Weights of a small GPT-style language model, trained from scratch on English Wikipedia: 8.79M parameters, untied embeddings.
Each number is 128 + 24 x the weight over its row's rms, rounded and kept within 0 to 255. Layers, rows and columns count from 0. Numbers have three digits each. The size before them is the row's rms in percent of the matrix's.

# gate: layer 3 MLP gate, 512x256, rms 0.0515, rows 132-166, columns 128-255
# up: layer 3 MLP up, 512x256, rms 0.0491, rows 132-166, columns 128-255
# down: layer 3 MLP down (transposed), 512x256, rms 0.0469, rows 132-166, columns 128-255
gate132 099:183176082054118119163095144108143145130115134126118148135133111111141145122131125098074143143119087110121128154096129106126112134133128139113117143181047162125119104136118156140136139119168113129102140130132136152089097108116145147149086107098114135107127144110161165144112103186148138130136140118124118128161106111151063083077107120119140153146127127107145123099099168162104161141170
up132 099:111116183114134115100123088136108118120141130117135116131126102095069116158107147089138114147143156143144152133102134133153124161127106116118099123158143124136074172094147128142158145134158181168116145120180125143133119175113097147101121122127128175140114143148135155067166158141096116101146113103107103144109165133116130137092149135113149117084151138138120148137110157122115127122111
down132 096:180131100120165098139094152106111129154164136136118134137140160119109145100146139158109138120120158149128117131147077107162098161120127155145117071085115124140119130101125154173135140142135138117124154093120176129112102142108130114170172138128075116090113175117130127128124110115095141104126143153147107119103133147169134158140197119097154133158082158148159118129141120131099112135124
gate133 101:128143115136116089140090130094133170097169088150133121105145127107099101170149126132169111125144096125144122120134122119114122096123117181130116128152099148158142146055125136130118083136131126174116134172147153119141130116180156160139134111104154139136150095114120151140120108143152181095150122126149125097118182140142111072163169148105104143135130071138160142117092092130116134140126
up133 100:136137124163111133095123108144118110065171119110128152111157085144114141175163147133156120067163152165152143151123104103097124125143180133121117133132108156179148117131102131106093093145122125094132131117103137128103104110131142161092135137095129171153140102091116122141118117120140129099164141147094171122140156139122171136125151116093094101150130115121142130103064103114115089176092
down133 099:119108139162152120138145127145114127156104136137129143196128118129153099092069175090089111122116123101116120117170142115139121114072115103071172167111119080112113113147129132139125137150116106114166106120128136074120150115107108145159106113117110143114144100137127168114122119142114107160093114127120131142160099107134114172125053126144151122098131135114120164138123111166132131116143
gate134 105:191072100147114128135118108126126125103147074157098114127146090145123146175125187108087151147175096178157134133087100105108083088146099155098130105130107131135143069135115117130102139115147167142148102168082139156140123134131109125115114134132155151146151131146146118159119109083131165123149153065096116118142143112091172109116129147165155103114140087119113188096101104116082121105111
up134 101:151129107108082149133126116167126113118142111143106151083153133135130120141143116103117169128098115129054104107157141127112159135168128103139156140105114125124132117084116133150110147079124144137098186131142174127159124081183093151118171126152104114092131159139083133116098109164124100114146149167107142116124133131119160076144108123116092141134098150135089130134109116083122124074113
down134 104:149147121101100095128136113145106151114128166078152114080128154141139111089159126165114101137107101121114102116128155097133123143135124144108140110133143090134141141132122105170125119165102099146115126127128119140125084134097122121138107120131090129105058105116108132142138157146140122100142120124135133151113101126133110191142102127146127152176099116141180095127118141158156161106166
gate135 098:123177151084107119135162123162142128153118115155104134135123117130135155166099104085119166129122122137151096146085135124100129105119062169117154112073141132147087125093085134130098150157129129168129106136127101142130101161112124125130146131125152153121135142089131174114139096121121150168141153146183117117138121109124136097144135124099125117176141114100082146106151116163157158111179
up135 096:164115145119119114139165115156162160137137135104143126108107107140150110125099122100118107163110126133137157126101164131130156104117081134154111145131113141088150136126128161092160125146131156139082145185113106130139126158106148120132125142083133113133152152135174160152120160118124208166120190151120099124126142151188154112146148083118146123131133157121105151098129138144144102138152
down135 098:131083148130146154116115134159130127144147126167165118116116103143103126160140134131118132114076146122141133103123150157152159116100127107136113177139164152087135156134104135130109134073152145097155122126172147125112164114102122167122138101159123125108155103159176131119093165129156170143099116134145137102115080128094108139122131131145110162135183127109150129086106121097142132139121
gate136 094:112115133132115106163084149170093156099159099106137141106136128144116125165125138112145110168136136168134132097081120130133108114129109096167130145111116120143110163060156165123142152087140154153112111131081115114125119087157149127132123092127125100120130132153104132149129097124067138143145099144120083095090104138144149119135168153133127106139129173139145153116150107119125123177134
up136 095:130117111098106114144168169117146123117128105130156107112102114127135131127168109118058106140139127155167118170135132151118126139085128148148130117148126123147087136158152126122126128151070132130124154169171120168101117147154170109126145132134127085168126129094183125130162146098096152121161181124149103163110158137123106147109116141100160108121125115081144141158093146112096156124134
down136 100:098162149127142117134140150119164137144131136133118162100144114136126128129149176114078158149131144126134100140097139095144109097121146126089132154141113129159103126130130147128150121153079100112150118135134116116139063115181122103088136140127126102151170127138097120099132100128122148079143108108130060156167126162127102101078085142115140110134134105097138129118123102116165117136094
gate137 096:154142129142116144078145133102131106120142120135144112109118145084147135142131162151132162139123155116119183146147077149089123101098108113098159140141140113134150108116132075121088104148129096121147153110134130130160128121096114114146137120128129164100089155120109134134135115131159135105123106113148116128176049132129159151153158156115119088134183158155080168123113097113109142149102
up137 099:104111114155140143157107079135104088138094153114155103136110112140094139121127104118102143138164123162106085160130100083172158070110172100110113135103117107144174123141143121137137151132116154135104147099166082109136091157087092127130115105103156106147151170115116178089086155141139147137118161100129127097138130113149156078114109103101116139071071124124159126135103127106107098137108
down137 102:143146111117152088129107123155116155124092145111102159141154102141104140109147083106132137121142104133147144103123150132161140143148121138114155166110156143119122139107170183164146118133142173168116062125108169130153117148165129119153145134119078110154129119162140091126114168119102132125134089140145127147086153106128113104135103159119135128146089117104148107120097129105142154122156
gate138 099:093141155131107122121105111169149100108126108150126157112152097135076136121181093115127134102133092146139127120133114131124131140155124127137157122143117101121101135116105134102117128141126166144138077128108136093142105105107139113129167087172107121129126115157111137104136119117131140110139112104162140105134114140178114114135131117131118123114106121132154168129158078197128109093182
up138 094:096128164143155140139151123173142133132073132135127184105122180138095155137147099100153101099135113198136166107171112155156182142139165159120150148098106100139149120102112107142129117155150129148144112145087108120182138150161128142130118110117116076132142137160114139115188126125139150162137127091136097100158144127109172122129127167131143080111118145124134147186106124140144110095160
down138 091:191102148141175135146124136121126128137149126144135107131118099121123108119160050125159105128123119126137168129114138138149110151126109169100155129144115113181141130071107127147117120112110147125106106151162147155166105158091130116123115183142128131137169098107139099131120154088172118123141110126124132118106109086149123158117046134157098131097153156163114120114129071162131165110101
gate139 100:105104159102128145123141130147115168150133134119140155173143152093122126140142139096145136153115154171156156132095130182117109159135063130132138103098123131157109132100159098081141128119148128139134102154122120138123160139118127144128105091127144092151110155124132151093140138083166136138147096165120104118097145140086125183112154159174137120091145152146090100114125133125074139121129
up139 099:154105128067116163112102174097101141145113134163164123121114124082174112141171056150107157149131105090128172108162115133104115129101125076113134161092098158094120107125164109133167102101141109115173119127100144146097138152139138131126149114094086109165134143131131151112136102137129097158136124111128096144107109160089104131092101122142137139187088168153127120075106137129137135128152
down139 101:120128129123138155109105122121090109163159109149117154082104130130154156126150099185141163123153123098134160151134147130143116143100092086089141150064119142123120139124194092122115079145109102075129089132113127095118137132132126136108139100116111097157105158144134128111085109117121077170115127113151144136139152107168120115122093141138122124187173156180089116088149103132161148076112
gate140 095:127122104098066155124141142148116111152124146103140130136167089136103143164116123180101155138089132147144172156145140111153092099097153123129108091128137132169133116113100070107083153100120107146128124128099151157089099106147140137159127128083160115130139141122155082078107157120162149141131127126094096128148137125112148139144135137181195088142117141172132169110099142103086092141138
up140 093:136094140138102120145111171171139125160129126103143126097157119073126106118156140130150092110106169168127139139139134091126152127119146106126087112139125141144109132090147207155146071129088133097145112120103132108128168129141110091113113113106120128121138097102139132119134151040103134105166083121134101113128108165143120133071112115155112121131168110118120147120164156148101167114113
down140 098:148098124100102136122126148133149097136146168125101172083122082147092143116107109136140114102143157112098096115108077138128078121143120133141129094118123127125113168114115130112106078108111109121150142162126118102106095135105151136132122131125156113157094143149131054144156073149116130153108100147073128100148137148103076116123197120121144137119141177148151185059102111132149097141110
gate141 105:093061112138115132111129137108145117101109111145089177170140148134132150086133112104114113138160161131134167092122121145099073140118116160142149136091105127128083143138103095099125156125129095163143110117098134158101147089146136154161122158106108137146132109099137134130187102139119115089119143113121148150095105102158139106145168158167143081122085125145147135155129126187131135126176
up141 103:131124138076094176157134122153139086152119130113107127154162136167165122100140115105102103128145119092115142116086130109151167178110150149118137135162122120118093190151111084112115112137155163132099130140114145178104161121160161135119119119091167137129119128141140122136125116103172123142158144157127142147089128134144107135116140114158144117127120144162134095122145134107155135148157
down141 098:134153141094115155123110129166103103123127123154141107115169119146156118092143108134130092132179113124121120170105101117122136162147090134122153223131123130116159102118139120141156074122118123159107153153153131141115150139088151109116102129123139172117165145145121145130089118111151127176141086143096122117096128125103130108110065121102129112145122144121079107110172139095142115146092
gate142 104:134076105116101144134121122159132152113156137150103135153128109127136110129115133133162096085157143111141135158103113161125122124128107120125144109150115181118072120176159124089102129154127125071098094168111166142122112108095125131146112090109138129123112117140131119127126165130142125116164141154095179131105131111109097091103174122154085128153175118134121116125116109148119109171109
up142 102:130126141113140144088081109131101087161140182129096154139103148171163143141120145132153141144156135114153121087123111116125158138101158140128113147135141146100139102109123103163165106111149109150108120096095130127108107136160149118098131136082114117118114127172099083155125124131152102124096138086121124117108108128084118103125116143144152080149111172144086118125090130149147122130131
down142 103:080175131175119126082135121152171163090141094130132114126118157149147122140152151146129170124115189120130141122142122125128105125156092120161132177112131135134187145155111137164153150076144104118160104113146090128157144122110126098087125134157124139077091133121125159131111130080110171123140103111138145109134116134138140131126069158140111108131146102103090120124129120150119095147142
gate143 113:158177124116136125118125180179128142114128100120152117139102149133119162158125101129086149135098080132140129148102109160150048129136080100133158117113096130134097101080125127121132156150136140114145155136100147143148128157152156146166152152157173119122128141089140146107117141105115159152165094113155116113104128128142112157128154135164150085125161159114097121121166103162114094134122
up143 107:106116154144099148113130153112106117094124089142146128159167123104111149174151170112101122166145116116113144148145173132125112131122152123144127101108128149160100153157179132129114138135130155074122138150114148141120142127164130145148105137146091175137112095146145145136182093130139146143117143148127157092106130118073134108146148081110154152128133100126122112089136160137143147172116
down143 104:155157105087139166148112144168125117156121140100120144138132153140087118127117121121112142170160137098147136098146125139158141175139071137123142141139144151152151119109147124130148135100171140094117156144091150179118105108165121126097101144093126127106104137126167159148163135150086167133145152109152167151111138118110124138124120111116134175122149141160163116103110076167137120056142
gate144 105:127135152137161100144117124156133134127137137107114162166112143144128097145124139120161117117147128117149164113124117164118107149116084140128121147127095161093081143140150135131120112104089107127100075137100074124148144161181129130087081143095114135120107132146127107097132126137157114096126118088150090103126093065103134165091150099137106110145132187112152136113138100155140134146146
up144 102:116123133144088144101147114090110115128111126154175122112124111107144110083120121121113101144123140115141129158098152113115158097161107124142112121156140124129149106130143146152134086160154130148149141154165124084112126134103179112170096158151121138086093101115090134186104115134106111148133132143158097183126142197155100150179106136121148136135083080114150120143153148068120107108121
down144 095:178112118123099142122114065143132155124100130128139120096092126104113092131118136107110147105119144143130074135150149122094122086160134117126109111137155059110090102130146182079119161103165128122142123179104140144134098122103098120125135134134153124119104119150151125142143126117103148170153148090129145136120124169133103099117182126119134100116132117158123147163123098127109101161090
gate145 101:136119117093139110135128131133140121128078140131084149107103095124127138142120156136143120096101116110137143132143151146175150070146147098093143095088074093092118073126106126073149128174114124131090124122132144160113158135139089137082117138127152154110140184128133128090111142116135131126153099130163106128078112093123152149117153113143133143142142107135112140118133087138105150124144
up145 102:158157107126142103147145118132083134115152164106119137103156151158157077093058119145145107132122128103129103112102129128162138142144088120123122124137097164145119105143116149135150116127063151132107086094139107138125122134155129129111119133096086111122098106145140138134102123113140037155109118144128130093137133146113125105132126155124107164150140146170097097112115082075146158110136
down145 105:143155127132105107133082147122132110150174160099162113158132154117107118109138098145166117148114135135143124123143139113123120109168131111141159131149117121120139158108142111173110115130075127097125114064182114074109128111111147130138148136113112143164113067112101137168120129157125099123118158122115104134137134150089108101156187147099092162154141163183088087155124148146118163118115
gate146 090:093104171146128140142141120112145123108106178173090081142078108102164127119139123181104150144143131084084129084123143138110118122143112117067170153118126085129149095109138123155122148104135171116171063114158101122127141122186133093111125123143164152139074169144103120101127127168130150116090147149091113136147092111122133118107107088126141123126197159141107139109087071110141161137156
up146 096:134128161128143148118157128137088159165150088132146126147105142158118085117081128147145143184084131130093120146128109149142126142150130133140129157105173092165154125107126134136107131105122133115127132141133111149133171111165129098134122142109090134110125096136161078123126146085141158120130141120109137200105099129155116152127102102105131114098094165130132147093083113159100130128164
down146 098:111132095157135114142149137113114136128150130144149116142162145168107131114098151086136134114110104116139128127129168115122164160145134143112079144126130130130131149149113112139141090125140109127168163148122148162127123110103101115150097144079144140165115095145128147140101079132139109130148148126118150116137144164143149107140145145080102148104102142153176131156164144135158167095078
gate147 098:134113109099153087140119136089115106147154137181099154141119150122126098123148107108144122136161125160150164118148160171123174134120131151126140114130119150123126168135176101104094173125128110133115135111123124093163111142133109106112125109188137141154095127143094138137172140183117139127134130139130141116111107091086111131128139118127118141118118131122143112155140141124134100139173
up147 099:106136142126152143110132167128144108138121132114157128118145127127146097111084129104090141138161104144155123181116137107074118089158083094156156122178117124135151155133119160126139138134162155086102113124148129106102100162121125119111139116106119100097125131126102117116102145134153135131117137159122130103140149127147179110132110094171154131149154119098130181102119143129112126136165
down147 101:104104162119154061148145096110092161105142157142136160094134116122135104108102085119084114108137135148123066134147137126135158131133119159063106167136157120172107120137134088166137154173091095135132114126123150148125128118139133131111181102155154150174140137160114136098112144080161107134166128126103139146151162110135143126173120122137081131118141101146111157127092133147153141115134
gate148 101:125161150137176153178098156101158091144102141188134152116144116128080102160105154129154147146141083185146146137100110154106090106172076142127154144108135127110143142125141132095132108103163141150133121103112090149132145103190129104128122126110145110144108118138128116121126152155129158158104106130133132114130152095148143115116142159145110127131107078150131114154115103104079096154152
up148 104:141138096152122119107120143131127171108116126112157125172134109111105110123148115137111093106119112084138150159091129099135142089102135135132117140122114107114107121123147168116164164143154127081124109138123105173117134166129138173130130145132132148128126099086142100165147157113102150083111103117134104099139185130136161185125116135094084148107119123094078133151111095102111132088129
down148 101:091126114123123139111169137158131139161163104136099156132127157167164154134110146132070164152107163095120165164162141132127126088136145156132120145123111097154193107101148136141139152136109108123098136117133095110137144186135127129103148149148125107144173154101139122188129107128120142065127094137137110141115112141145181171169132100109158099088122132124097143155141142104128122092149
gate149 093:103076146134167158132118165119129154156125109099152138125136133121102093145145136088106070154092166109134152098138139135106118120157127134130108105119138103137179123121127123175164129113152147105102146178132126111139131112138090119123111150171101123106127109165106110164086088105116161108123098112124155138091121092143109114076145123150148124143071125106135121165089175137133114116140
up149 095:159144137107131121127137106189131111135076161125200108117141131074143134156138109118155107092175118141127131128100126119161115148104102095146143083128149147102122082089163101148102111112122130156091113110143150093118136101117112123105075103121093130092155145144144135152121127122118095162132121106143131127103123107112134091089159160136191113130143145120099109132126093138134140138140
down149 093:118062072159131152136110124078102151129103162121101111167120157146086106144137132088091128163131151118103091119105107146122131120122130137150095134191093127126168116156102137097096114155142107072121130137148121129164138114116117127138100125120132098080150091126138119152099136105107134148134115131111091137104120077150109139113178137091163114110082125111084105170130112096122105124129
gate150 109:149111180136117147122121182114150140096111150151128189108144124142112145177130136132110161093134101104085167146140137122118120137113085074138132138125147135153119140144136061105119129144119115174165089111145138164166146148169129118127136127122161150161170095161144133131137097160172133121108136123124130129165159117078161092123154142126139133123157132160110133097094140130129138132149
up150 100:155116155176113117103142114095090116130131113150144131145082099122097112106153120142109130143159112148112119156143176116080140141173087115130113112084179141164145130122095139123177134082136138121127139083144115124141143124130162114144130141118119124141131115085110146085127152133134181176116124090122089120162133139138161140140132090114121123082158114107160114141115126144100129117152
down150 103:145149153130119152102153105161134099154152151110163146225136117089127133111152114115148123148123138094135149096128172131103151117145161147139100098116114103148141142101113169117103143145150130114118125137099103128130139140107109100125112126125078109105113096088090136108125143115096145117098122120157105136119128137111124126153021120127094133123088113125129114125091141131133142115146
gate151 111:131138079090129136167152170097161140108131112193135174113169128099138141145144116137163098130136087147126138104129126156096096139137118127137150103123130118127077118146134146128112096128121120076172126127106140144102097127124116112096143102147124105114115200152150108112157139173097149155167130148125156102126123106135147113122160116125134151186111148162113118112120135076148147073112
up151 096:135139086096132138165105138118136173097139121136134139137169135115121145144117121154154146150137152141176117088106145147103133149120127147121135090123090136141110144132125119142096122090140103079172128145094134135134090193117116165105156136124110105108114167097124151127166099134103136102122133152118126086124106134150159167134151098096103144149086098184142131067098143082135130144106
down151 097:101115134144107109117145081128119129158128122069119118144092133144140105102119108142142145102071146148113129104134132110159161144138114139125122142153119120101121108157138132140171126135158109169089156105139107113118166099153147132113117163143170199148154154169148137128152101111135139111129128090176141116124118105129109103180104149146135152107184112104134138171150143183116114149135
gate152 096:075144162095171144138131137127115133109164120133114134155107116146114147135155141133112139092147148140107124120129111188108121135103162140106126156116132127114136124162119097066107172122157097146158128117070091167196135120148079152126136104100122146164092154156126140118161130076124135133146151118102163129119117112088162124160127145142121128104147129134157136122126125122120097100131
up152 098:151118137148072121123148139175133104133135160172114151151151141124121142128186109107152138158130111137115117129109155101172148135142129119127101120093134136151151109096126105158135147101092141152120089141123123106101134157091137187134127172136103151130144108127093151070142116105107146105125106103085087135131101156136141118157129150079097097091115165108163168115133124152142160131110
down152 099:104161144104166104087132081097100121137161145124096133138180090136117127126159135127114127097162157151149094138112100119085118108124138121081115180115122132110151099128134075087122109155143101120149131151114126098173106158157077116124121132125141131092133181115141143098149130121132102110124144096124113186120124116142132072109105126065064080151130123118139170165134122140129144098147
gate153 100:116073140128163154128123140104168116117143112097097137131131142159104155145127126146157115144137140122129086143120100099143140166142137107145127135125133125144107147107133084119112145151095133164093139146112121190144157087139146160127133112131136136142133149171121107120156117113113102083126138145092185105161119094096150153108126174131140142088165128145076125150122113126176141118121
up153 099:148098164161127125113111183110151113135145131120144111126161125164134114096112157154119106096134131077116117135115124090168093163120097172110118115126149120120128127146106087146101055134103129157119118160105110116137123134141111175125117148119130110135133116122142115122149159163114137204111124140130113136104111101152136128128131067138140124097159146153107155154132140126103169125114
down153 101:136076110110120112145094078090112103165095080143084118185177136122156119115100160115111134155178146148127110095176123150146121149091121145100107146142130092107119102129115143168138107104077124139091141145118117122112138094126111133099102135107128131148134150151138123156076119135107093123111132123124138137145085073141136135105104115127143104074133168173077139135131151133104115129173
gate154 093:090098117091134115136121157156103115096144120181156108129105092114121151158126118107147141140108124134144164155157133103115153084123143087122112129146072095137119112124165139143109123108089152131120100104179102114084133157153140132124111096148135138182127126160095132124112086168143110102078074130165138092151154115101122147097137096080163142141177136132106121139122131149159098121136
up154 099:183140169152122168075134096166157160123153132130148093111128100090099163110147094134094156143158120086147157121089149167150130103145109087124094111139107128149134124138145139148125151118147079106126134152149190114118071108096134126119159143153132123131176143126140148157094130118139153139118144133095143138126086119155135144128128110134122170112107124133128144074121152094118089116070
down154 100:127152148095101124109126137067109097126111152121140126115142112107082118092148119119119100082131090147151072088135148154127120145150146099122135144067104109134133137123137102139088132150185094145127127104122110138122088119152087105122105113161104112127119119133123134121142089094148142103148134122097093153128128186161116116140124151100132135112100154131176096119099111093106137145129
gate155 093:131112116082110140140142121114157162106082116138144143138117127101105131102115125064134171115120103111135132188169132124117126132118114101115121131146137089099155165130115088149132136122148157111154146164109121147081103179157166157100106120120141112118134103140087160115146115188162101121106115109112132127153106151115125134111107137137117107132098143142121148148140123168125152136122
up155 097:137134117140106084119177110123099129132109114085162092152135168067147099082102135134096119123146097096118164147156120134174135134144092126104126144094164164100152115130124089114137162144109120122128132150146120101115120149116164120099096096105155148134136077137130102104124137154091110128150098129129094105165090111135076146117145106078127141121141126181167118179125099125123129152113
down155 097:158152136155164099131088143142149120127127079105096109097142126159125141111149148153145114163093123093093128147133109143161115079129131167141104171124140136177134078133136156098109204097140119102126125092160132112136127089106115115133137125129118187139090106124169102120113134111110151115114130137121107117106120135116167127100092102124108151141138101146117117165135127141126141130130
gate156 098:142079132156156131146120106153122145123095128124137085098115131123116144144139129094142132130129137115148109164175136123127113119101139126149166097103094191133153135100146171123136150118150102122108092119156104127105092135100107132153102105124186117122131127074153117129136113123123164116082137130173185120102123177134133142126117129113145122171177103115152134123145119141103159127123
up156 100:122180133093152114101097138101144133150135116146144136079104116132127138103146106105183157134109083109124104153086140132116156156128166134139137171109105082113109156142131132144136141136100147104082124095108138124144102125105137161137136114140096157132085119154152099151138111140123162145096085145171114140140110146114168099149119096107140126150155132109116150111157079112189133139128
down156 100:109121157112128139137129115121110111160103117061087152155136155095139119109128131118122114144101175116108132092122115094114118148099124123115108109126147143161157105141134106118095126123146121120134107151122163087140120113125130120109158139151080110147148137142120191139097132128110111099155124139123108110151114094118120142106162141117108121126111117181124124157096161117102149117128
gate157 104:164137090136141170125145132169123136131110111159100173093143168129117133114115138127117142128114168123120147105060128178114079140115144155134163140098160135139119140133130115101166132116098107151120101154090104154137155135183071104119128134128151134111095140134085164143083130116119092145166082158101135130123114159112171118152118184123110141154118137103133139156159105189116156133110
up157 100:147152137138097110140081147104161123108150149086142121162128152111098117123103128164108121149106150148116090096132090152114126117152107095124106128123128157154149132160115148167155136146125099173115131105128163160113140174099132122132151105154153122163168130136113105125099164170172122156134073135162141101119108112116108104094122102124111122122140156119129125148114149135161133120080
down157 099:078121126081117140110130133101118153130125102133142139104105128148142137136138111154148118124113122106189162147126095113166132111129105157120127088126101117120122087107111126138113132122086096128127128131113101118137159111135174152108139121120131149097114127154142123120145136102081130141097109126125126100147150111193151172101165140112180133132132125088124118114195161127089138137166
gate158 100:146126108066138114103138136150121106114144150125157111153136129104110170139123126117102158146117103123113129118122072139150141126115119177125128137139132104127105123125139124119094129143116170150131117123134112166136129137141102161131165155119128150108097112068084142098126098142139142067123128135139081121155176108104121125181110165100108110131149144088072115130112105119148148126169
up158 100:116120182134143155137097120117137149105104079125099126105131105153119139151176099135118136115127134182112106144113090143133124130150144132127108134168121142115120133164155112148141112131177060098129127131129094100122141111154098118109178115110139098219075186153156103128088120119110136133163122158127157119118125113120160119133128119161101133129116098134151148144148107154124100162143
down158 100:146144103130122152146073152169128138132122111110121135116106185176087157169117129138093135184120129118143104121120125155165101159090175153096125122118129108151092119166100123142113117139098176148122101102076116122097109153125136144099126163111136098102112118149093114162126148155165086122174120175112105167142119114131140105146132124104107117112114103049137123131089116158152097121142
gate159 102:091114140134134098124159102119128121123139151137149145136131138112110118124163145101150133090121080116139166172180184110082121092159131101149098085105135139153113104186147162139154154132138086107112090121129130158141118111144165097097128095085095143153094100140140117075121122078130112173111117114154122103112150146168130147114130144112152099115146129163107130112135142141154108131157
up159 098:144110116134143155141151159109157086141072139137142109164103150124109149122115171156088106143137199155120132148079125123156113142146170164112157107106160092135153143139131089135065110111103130177137132127105094096131114128095096138142112153145137121129132095150135125144121114123138122135128137080133101099109117106102150135125133124134118129092153098151139138139106164102126108119135
down159 099:082111129131152113162099133128067187126171204157142107108120122161113108115102101109131119113147132137154126137130124120156110116103129078089100141133100120122138123161107153120122125091131152136121146126155124153140104104172146128157116142142128100151140119151110133091129143122134130149075162125139188141111097148128119149169110135148128150134140132078103129132158160151168129139102
gate160 102:106144127154117137134125155154139098126129135142133163171144136123109138154151120117089124143149106144101161137162096103111089152082137130173158107125088115126059125132109161131134117138100192146144142125144140116089115123093106125092121149082159132097112117134105097130143122113113128147132150133128130083108100134137128095105118136140128080160116121070132125150194119176094159160138
up160 100:098138123113114142106154124148095068086112128127147084155133120138103140132142145147160079129117092128118077124121124132061110127143142113158126106132084161166168097157121123081115122134138135113085167146122137122131124138138113139128124124036110157127128111119121144132104107149130149131169145135103144091137132115154129167160140115139110114145122074113135094123173108099137142171132
down160 099:157136089105120109111121126183109112105104108149142118168169193156136139126116151132118130157091139133122125146129173125141156116152116113116133130138168167139126132142134177133140120160109128115086124155115094108110136111149120176139099146177124131132130113138162121132131129164173143109127080115147098135110132080165162136146077123114135135064116100119154197147134131116138123158136
gate161 098:115115110105148092127146121130120144117146165176085143100106153134142157096116169139126169153155142113148125134119142133142145133121118106122160125136113134110178129129117132119137120147151111153133072129140115138130119101127161114092143108129163122127108106153120153063125123124148127153126082110159102075141147112079110096108126189143119162084174105189128131131119121112133118138167
up161 100:126101114130173118117093133128124150172150086120117136173112097137079118093116108101116119123105159161166149179087112120126155121103132148158095118153131152128137135103124126167124119138113134106083192140195105133109156139085150161121142132112114156153111099112120153147141112139131143140136153116138142126105134185119107124149143101147125129143173154118178133134136144147092187145144
down161 102:100129152135156140126142131122132152108126102109128135096134142135082119117098128197099125117132097133148102109171125139123168145133120116080141141141093085179102169114143110127131144154123134166131167109142137152125139133115124109121105067129141097142118068124128140089107151132123126181113175113124149058156135136124172108132175156119080167109132147124131143157100106105116107141143
gate162 100:129113156133127187073117097120123126134118115165116135146150154118119164154123134123117111069121147134116164146126122133093125123149115107115114128113115089145127138126125140119128146193131113156150128152069153165118124097113124127144172121132160180099104120094133153141120138116118131132123102134172131109146104142125143095119148141119095118107142125092105134118087125144102122140133
up162 101:175135114145149111095082092151125116089176117105141174101098114176121158155142146090138091067059102128108174126115115137095121125142123086122159119178130143159085116146141116102106112151122127114164100113109121119114093151118141118140150098159132143124118118164130161162076125094081119137103160110120120175142094107137090132135103178145137158121167134096147099127088156130113140149148
down162 101:123146117147107156154127175152164116107136132112172158083122146181131145097108157187132151097115152117154076170146090187115104161108138137149116146142123120122118113143128152152126157152134135086104097094106086127130103100167139112174128123098168116111148090145142106142128145123112114122132088113115139137141155125142106094093135137164144162170114103155106120089081117090133115154179
gate163 098:101097152116149118152157108113117132100120162122123133152102117117182159126161132117121161098128098091139089127130110127146129092156158151120103143155073140132106150098115136037166139119110092127081131138178106152093122126122124150081116126133134090146068144124090115088137117134148118087159156147116102089129095117129186109164158131107135100085163133085173169141150091163148109133155
up163 108:146102116135146108103107088112121121180149131103107124138138146132163093137135150136128124154152134142130162102107173118130118124129111180108121133138103185148160101146113178101119107067128153103096142153159081110117119135128117144146102134138088125120119115152143148119164103123100116112161119120106128124141143095097121096090139068108161177146137117130125114133124132122181052108150
down163 111:130165124148173168135106133126125162148139103136145103112136148126138123118144115134142121151083137121162170071116153111113169136128106118129139064145150141176143119136123156119143142119160080084118110099164164103117143084122108140116141088114127139157131132100127118146125113149152112136162099129129124102104148137151133110119163125132137143142123102169165164137132132124108080138116
gate164 096:116171162095146140144128126153134156120123092121097199124116123094111186113157112144114120088142112111130136150091113106176136122104123088138129115140152108131096115148100116142168068093138117104131109164108145107162152146105123149120114115106202145123154160150157093114148154076105126165113133113102177124117145114139121121108150125113117130122152175143154117098142113162137130161122
up164 105:117155156103138134110127149125120122139141165109095129108134106115117090117199142135071124145160143115165137118134100077113143109078175119145165140073109125124161123135148103143148108134146147154167161115083165139133137106178132118148133135088112075177114107102150099092128081147121160124121097125101150142138130134153168136123119096159132100147110144100143111139137105167127181100125
down164 106:152128149144141128080132156145122102152125115178141110156119117117206159139147078119138130122127156136125145121159101127104097142107144130126141139150124142143138141092099129119149120140143151138110141148116101123131131101121139109116129122098168124084154115139150076124148119128113130146112137094082122116081123177160131132139121144139103124147101155133148086164161153172131113111100
gate165 102:117108153121146170119100109148118135119103080137152151130110123131178156118124129081142084069124101116135143118114179108116141093132143151145136125127126110126137102122156166121177128197129124119091149105156108103078118121093168153107128106144134182123134136119090125154167111131131138144145105117149168130146140128125145109105137146136138127098096102075133112147114107132121136148168
up165 103:096116134156119120148141144119096137117109162148157099128096121115152164141117126190079169094168133109132121165147123083125120139119109130136138167130135137124143136114128099168097132094154151134146088172107149122128165117112050079146128138138117102142115094133142142119166155133107137146119128132141120089097083093118087160105120133131125145073108125162142136139178087145176119114115
down165 103:148163132150116160110130101158132164113116194145093146142130116131101145141126131131135140148126159119135132118146118124152156130139131102085165166120110099103140152183120103116118147121117077183133154090125141102092100139113127117137098173142134180114140096162129113163111129128184111122085135153117146109112110175132150146120091118114074106146135160101126114090144109132120145100112
gate166 102:109123113115133111141133127095104086111167130144184108131125127179115172126143099136124152123102131144141117104141113125140100133121116105151129137167118097181101165082099124131158164141095103145115139128183172147111117158137132175095114102149134118102073091111087130089179107176119112113130105144142127116103127109113110092178136172166116105100081129111166154139130125169149117110154
up166 102:102140174139154135085107146124129151130144148143094124115131118091118122127106149141112124111094104071123136133129104105144149151125121135121117157138099086088107150141156099119136140139178133146136150112139121087111153116122109137106126135082119102102102151100112114142120139123149134114057115102160151153134083163124120144163124125132154144103162126156139128113155113154117127153135
down166 101:202139100133149089153129152142101123085135129113161128113132115129158101124158168173112141132135137124137127116113130131143125128106137108140120084105152155136101134130133113105105106092110163145097107128138145169109129103145150126138118098148167168137159121122156106136149148131159133123131108149143124080105119105102140128126221126169093110140097097123120105124147142167138171119108